Weights of a small GPT-style language model, trained from scratch on English Wikipedia: LayerNorm before each block, 7416 steps.
Each number is 128 + 32 x the weight over the matrix's rms, rounded and kept within 0 to 255. Layers, rows and columns count from 0. Numbers have three digits each.

# up: layer 5 MLP up, 1280x320, rms 0.0315, rows 1193-1230, columns 240-319
# down: layer 5 MLP down (transposed), 1280x320, rms 0.0104, rows 1193-1230, columns 240-319
up1193:135134123092130143137108143130135081123141121140125096112146144129124144118131165134111132115121138129068125137101119142142118128115110136121124122118140115157125163127111122134090128118128112126125123133101123131105146128137102137120106148
down1193:148132138137140135126150100129129128123137126123119126116115122107116109128126133113129109148159140115123149144127121135116130127137130123154162153122146157123111113123125134125147136129139129157140132118136135113138136130122112128128100125
up1194:123113123128140140136128120139122169140129092139118118107150129147167121130120119140093127120125118132139132138130134136151119145131113122135126132148133112116144131136118126134133129130145149133103126119121135130122127131119152146133135104
down1194:116132132136138126118149119129137134114144134146119136141123115116125147136121137124133121125134141130132108127130133120139117113116136127134134094130132137144127116137120114122124133125110120135120134137129129108114122134138129121124111126
up1195:135161126157126154122126121119126091149135140120129108133148130155129129120140139136076130129135108133122128138154117115141111125138122127139128126139132136122114143123121132119152131139127124119127149123131131118135095125121143145123122149
down1195:118118135130116126144124136108119132114126121127124133128123123114135136132126124135125129156121125128126121121137109122126138129127117145112124152150134131128123125143137118115110124134129153140140128134105116158115131126130123118103113136
up1196:142111117149123154137118160070127123137136125119130097123160135125133129131132113134109123117125173136124146121103106104157188132146122133133125126145133127092115092138127128109122154140125091129138115131152125133121120121131167105130129113
down1196:123145152139125114138140124127131121127127121137144126134127101132118122135114125133147126146132136119115109141142121121119144126129129134118143132141129125152128145146134121121141114123133132133127124123127129132154139137131122151129116141
up1197:133135135162124118143131105154130127129133140127137123121117127125157122121135146131116135133128102124127115123112111105152106127134129109135130125103119118159134114127133130114164135124127158119128128132122123130110122130124124119132130146
down1197:115142144113134111115120146131141131134122107135139131135132127138118130141131111115135116132110138114115132124136120135115141137139131147125137130143128130141119130119135122120142138128127129131136128128136108137141128138121114128119124140
up1198:147137147121100128113138122104138112120125130117121130123109118138134116128129134120104134132148157119114128124160137109130105115139137112136133128133141134102108100126134139121152086126121143103150134118140130115125142135128140144138154138
down1198:098121136124113101128122136114133138127084120131159126140134140124129132142129125144126135149088112147123118117135117137121145130140119128111105139129135137144128137146134116114116140124114144138139115141127112165154139108146124125101112120
up1199:141119129126137137114128109141133129132130115120138133137146128121121132127144154132094136124131115134114127131123128099130116143125121134128123122110144122125118153125142139103145114146123130148150136128118143120131130136135123149128134090
down1199:118127141129127123124131145126121138134123122123119121118127114124118122129124128139120140148123118138115124136133118148122139122143138123091136151140135132112125118120117123119117133132142142125124123123136129143135110122124129133126138138
up1200:154101130173155109250150088147151230020255219083094091094093081148163119163204145122122237000150139255140169111043162034182170000062157130223135024098164099171031125121102163184177077021020124000017212188223056129097186232230134117161038056
down1200:107090035104096082198121148112178099115255069084151132091130111186085101174118098088167182098083111168172130151078179137083061177092109163215189083083155067190093100086118158161071168078024124010103110160113153133180186138150112078100147126
up1201:129128134149106139129127119119123126111139115139125150120124131122120108119143127110162126130129141130087106134117126134106124130073128119132124125148135119133120157142120125106134117137143092122132119129138133130119140132116127133120148157
down1201:126135132130129123119141133133132132124122114136132116130124136127123121138137129123126143127112119139122150122132132126138130124128137129136127122136128141145120116120128133147121139143136126130141135122129123129143124124144139145114144115
up1202:053112020117022112168113130204207195255205032101255155084163046170037108131146073070192045123104162051173083067100167118062091242109023178108255213158169090167167075182142132000225000085006158051122071203064229000214089137179114159133092176
down1202:120134156190069156084103063140148059102255099137143105114120114032146130121182124000092087253105101114090168143002204044068083122221073127227196103169043174176155121173122177149126159163168125227156034158208123120179156110242116125091151165
up1203:127138122141123129124123153137130140120133119126126122115133125103157131120128133125114132128129132133173130137151134106146126133129119126125129124124113133133124142131142125138107135133124136118121137124143111128113137128128134129123087128
down1203:119134145129126129124134120116127129122151122132141120128125134140112129127131122115135121138117141116111115133141130130130136126134122146140151129134129116139121143140153129121136134133121111143121120117118114123129131131123129120113113122
up1204:117148117160115115124123151176134152115126156126130139134118128165108125135122151138137120130128134134154118128108106115134128128095123134123124128121122123120131141131145124113117117142140117125127129136135130131128142135125164119114094175
down1204:158135122133129141122129124125121133133116130131128132129112119127118114116159124123135136110136151095120140129140146143143113161125126140134149114136124108113131145115131117135116128118123135128131123146124137127141115125114120128130147139
up1205:151067129138122128186114130172126100112125149110155151113087149162138108130173147118112107144152091142133121126099141123126137117096161151143136132190144139066092066108099141094172093135117099105115113133166127111146169124137164125098144109
down1205:143112104125164100080159169100157153168152097150073114148100103122123144126118082143115193127113115095113148136189087151118117115125090086083099132161135076156119144140152121123048117149127160121134153134099117170152114134135154122108151178
up1206:087255204132120129189105094155075167225202187148199167129052128078113169131130046000119051145255237121149165199093005255229000189202084211098067108000116164116171024205198067029071153235217067015153211251147209011122120061090145072115148162
down1206:066172099142155038128083112130066062152255103083095204114034027086000122107106052129194063168130114090183159123085041174180116157137084125114094131108133175042045075196121115156131215203157129171144180177184177118174140174044221070045210193
up1207:111141118159125139144132108099126130136119114133137108116149137150118124142150133125120126131119110125129134135122131146108140136146135144116127129153135127129140142131128127137128135119138120122096122113143156127129135118121134121131149084
down1207:135116127113139116128138131135132130130150129125108136131122134138125125105119121121114124114144142141127126147119140124145116119124122111148129104134130130141135105110121133121129132120113118137138134151131123111111135163133138136138136136
up1208:108179134104116169142119161095148074064120139121137131112156147126201163131140094167110135097128147130094117114098146121165134132084149139119116111151147062092092150126119121130083127107128112112099133126131139124126156120155127142101110128
down1208:131155126126132130148172095111134161140158130149124137132120130098100072122165134101139098173170157113132163103144077145108134145160081127105190224103176172139167131120128133127135115144134150166154115112149106157168126141114129125125135136
up1209:118122121123106123132120155142126085135108096128130159130143135101090123117134107114142149132129138135123137131093136145129118132134147132136132121097128128113132150138119128137104113147132140124125135138136125124118149127145175125136126163
down1209:128125134120136126145142113141134130123129135134122132115125144124106129118122134133118119129138146143124115126127136130139130119151114139130115136135147141138129116134144122131121144119132125133130114127105122147127136131114117109117113129
up1210:122131132124135129136124113124120139092129156125121142128120124102100136119135148137105126120126122123125124123132119120137121127128131125137131123119110127149125150126140130143137098133121140126120120134139148126118144127129173127111099092
down1210:137146142127127126121132128128133120133131103118138123118127146143129112140130136123141112128137135127123148137145140149112124157140129134118130132130135147131127145128130122129135140134142111143122139118143117126136115111139131146143125139
up1211:125066125087133094116127104157136136135125115134120134122107128120100133117129159127156129127124137127107135126160123096111155123140115125134125132143118114119115165139109129133105121117130179127134117128149154108143117144137189163139123125
down1211:128137116131129141111115134126129125130129124117132114113134149137129130137145123152144123128126125141111139119095121142131119117141140126126128113143141135133138161119148118131149125131110130124120156115132112144123120102134145130118121128
up1212:129118131165106111123127102156135146103110134126118130128134121155085130120132133145126140131138136127126125144153114099126112128077144122134126125125118146145111099134138127125162102138114115115133142117128131128126129129146111140123109083
down1212:126144127111117139138116136110125120142095113102154120132126143139123123128139129119122107137116121140128129117134137168131137134138118135104118140127135145124144148134146130133126129137127136141145105127116103167139139116144121125108106152
up1213:143154144121117141146136094133121085131131132131138126131099125126113142114144149140114133127122129132136123127118111093112158118114134139135125127146137149153123138139128126117134112105119127114119132124142098123131126125125131133135107147
down1213:101114104130120117129108138119116132123121115119133130125139129129113116148131117134131135148116128144107138128111102141135144124126121117105121135139131095141131139113134131127124128147140139135145133123137119136134140129123136140110131133
up1214:138138140096118147118112111099134113114130184135128096128142125124151143111133124139119127127124126137135142134159141103127138126126132138138122130135125152123131110139141120141109140108131134145125123133154158117129111128142187138125166175
down1214:122119134156130145132123131115108117119134129131134139109139131143116126143127113142139113130122114139121128121116120141148135124131117135130129124117124110126143140129133142132143122135141114129128147111113137135133122109114141151124126119
up1215:123103120152121132163134134146114120150125172123127125130131134135124126119130154125156118130128117132141106134126157101134097133159120131111134131077120117139126194119120129120150135153127141128135131125142111125131129134118150106119172130
down1215:115124128118139108110126141139130128144180116139133136133112126133121117124129130131136127135134147136123120127143139133120136136124138146118118129138122128125124133130131136123134144121118128126135110116123123126138121131119132138136142118
up1216:096182165104215089214056000080127112148148136064117146119172185042174000232177106122118093095169154186104162104069126175124131030118183186142104082063155119093093121079177172108104157101142158182091196159157140151090185129113100057145090160
down1216:091068125139098219130159111134062155114255157112061078158125128215112129097160135183128159203105116081175132059106123096189113142138126158057094186140137175097147106091132090068186069125142181188112110107106137169164118100065208126149043118
up1217:131157135107126127111125129135128155116123129122136123134096126112112137110135138132125132119132120127157120146129140097166108124118131118134128128121111132138105150130129126122160111145113123125135134119123135123142123122143147132112108142
down1217:124139099130129136130134136131122131129137123106117143127115133127120114137115135138127120141140118131102150122136124139108134139111120132106136135133134145118139139139129127125127142131135146134139117117133122147136132105125111131138129140
up1218:104102123127133153138129135110124124166114117131135158136142123118129127126139125115105123131125161137114120129117128141126162134138125143137131124115124119116141179128130126119115137142132109126111127121146132126132134128126141139127150140
down1218:121134142120143100132139136134120130107151115130110133121110152128127129139130136113128142140143146138127120131129126118139121115130133123119124147149153128143123125132140126144133140123128120131130127134127125137106122140132131118122125127
up1219:106140142122126125163130125143125095110123105132132152132116139149102118141127108103138126127127108123131131109129107132144118121138137127129133132115133148113154149146127132128160112155128142123128109127136127128120135131121112145128148145
down1219:127145139115117125113128116139143133136137122135120134127112131116129118133113120140146129128142130125126110150131143137131132123137121118148114104132128109130131128119120111147123146117129117139133152130130134135137136151138135141114133133
up1220:221123134068149057137020052057255163119255113225128212150040094028141173137083131194057138003228066204134203152090208133124095000169205255094147000255150129147025248157042066251043106077020130000125133150160195114111072144255113136002081132
down1220:074165159098133255158112119123076118116255120130224130149199171167123132157118126107172207067071146255178204154049127106085075082104162134208075082131111000127102139017107080107106159144105098155131104151126127131121152108255147086071144122
up1221:147148140111137136124116104146140144136123163133141102136098122153105132117136138126109138132135138127114126134099143112122115126160130130132129124120138148101133110122130132126112112106131150113114119122149123111132138134135167158142097099
down1221:114111135126133125132119137109119129123120107105128134118136131131130137154142131132129139141123118133119138114134107137114127108147103125130107159134137125149126133126131132121128124138123130136147146126122116159138138108136129105114112156
up1222:142144149112102152190122093114143168130111153115141101111114127143118132128137172129100126123139144144133120141121137101170102126129134144136128120157147148106119101136124133101149121124127094113120137125145091125124139130151125146114148113
down1222:119136158128126123116140126101119141141146119123136145124112120127114113142121104162120135155119141124113119136165117139110140135138097128108128157140150119139130132140119133123107151144139127149153133131128139158159110121094125133109119150
up1223:115145107164130114125138128106118111160138144124128135129125125142110124123127110111124147135134091122141126136108115125128143123111131121146131129127117102128125155128124129113119114134132105127141113119111126138139143127134130148130157173
down1223:122134147119152110129120131141141139115110124138130125155134119120152127138100130148136110117128132117127127121143137113132136133132126109128123123123123144143118117130127131132137136128102124139125118146143137102131120148136125114140145125
up1224:115125176153200050228167085134101084054202099137250149085144117120122119061070134150179134167160097255215234226086196067085197038021255114101076128177086142085086202046015121051166201103131135205020191047076120067175188138068193000028048136
down1224:154147004009094093167150125129097129144255049187014144133090142107149000116212091131161133240084112128068015158137069092000120109209146123155170150082195113104140013191198158233000150213143143169180062094005057065188142082184098198233195119
up1225:166099153103110085105093131139126145149136058169111152089121137096080132144131186118116139141114068116125106129109137103089134132141139131136156126113150092104142130132096122135043111152157138169112105101100148121139130127137184185139110160
down1225:140174126150116098128205148143185165117110182101128143166219129152164158191118107133086132122178170167145105115139147159194150167056091084167124109110087158163101110099134181200191089104109143125153169128134098140119106088134175110175092083
up1226:110115089128146090179114121139097089126133093109101148056140100088121044078167155134107153102117103117122117099088070144153151142155103071125120153124137070112180087128099162187120149070151123112077145111105157111111156108154129095173087056
down1226:181073083060093104003132095093205123103121216078111184215112173194116245066060163096132118094098090142158251138186136221035090058119155182153169162192183146125097147042150109084139002165070161138167125122214107027153076205117101173073158183
up1227:120087133124120115126130110115140120112116106136132138134113123087112119116156129130131136140140132122162121120123103141124126113153149119140133121171124126138137133133121127125138104122118155124117118125125164132116146112136156138121142137
down1227:131154129135123120136123136122123125130109129112147132130118143134123114129121114129125134124119131131125135132139126126132121156133108135132122147117119141126135131130141121130134140141110132134147117147131107146156125131132122110125125129
up1228:131143122105135125135128151150126134114128136125119121116111134153099125117120167146160131118132118131144122147117103127118152132130111126128127127123124101104106153123111128125136129132131102137130133124136127132125116134144123115110097126
down1228:129136124141143124119128122126126130129140120132134133121118144137119126133136124117135106133131139132125132122131135127128124133129146125125143148132122126121133138143131136124155134136129122128128116115133120116128125132107126139144140120
up1229:130139131127138135119129101122130161138135127125124128133130135146168137122130142128140134127120117130133135129114120138110131123144121137116129129087122122124117111122139130128105147136125116148134133122119158127138136131123152118131113123
down1229:116127121146120136136118116138120127118158145137127128125144112132126119132117116130129120134135123117130123134126129116141134129107130120119139134128133106124136122131128110123133132126114137138130116130132139130123138128129130136131124129
up1230:118122141087097132145129125087130105144103146098163137089192122131110122104160142151143145148154117133163135130097125107156111109180152098144129122145129146092090124103107146101169125125126083110138131148179120112130126101144192150127140122
down1230:137078139125134116114154153107166127102155105177044119149065110146135135142126083144052122175083096129089140095206085147110144139130110113087087155172171068136121179168152150123107131137149144161129113110070135191136163224130132134082137164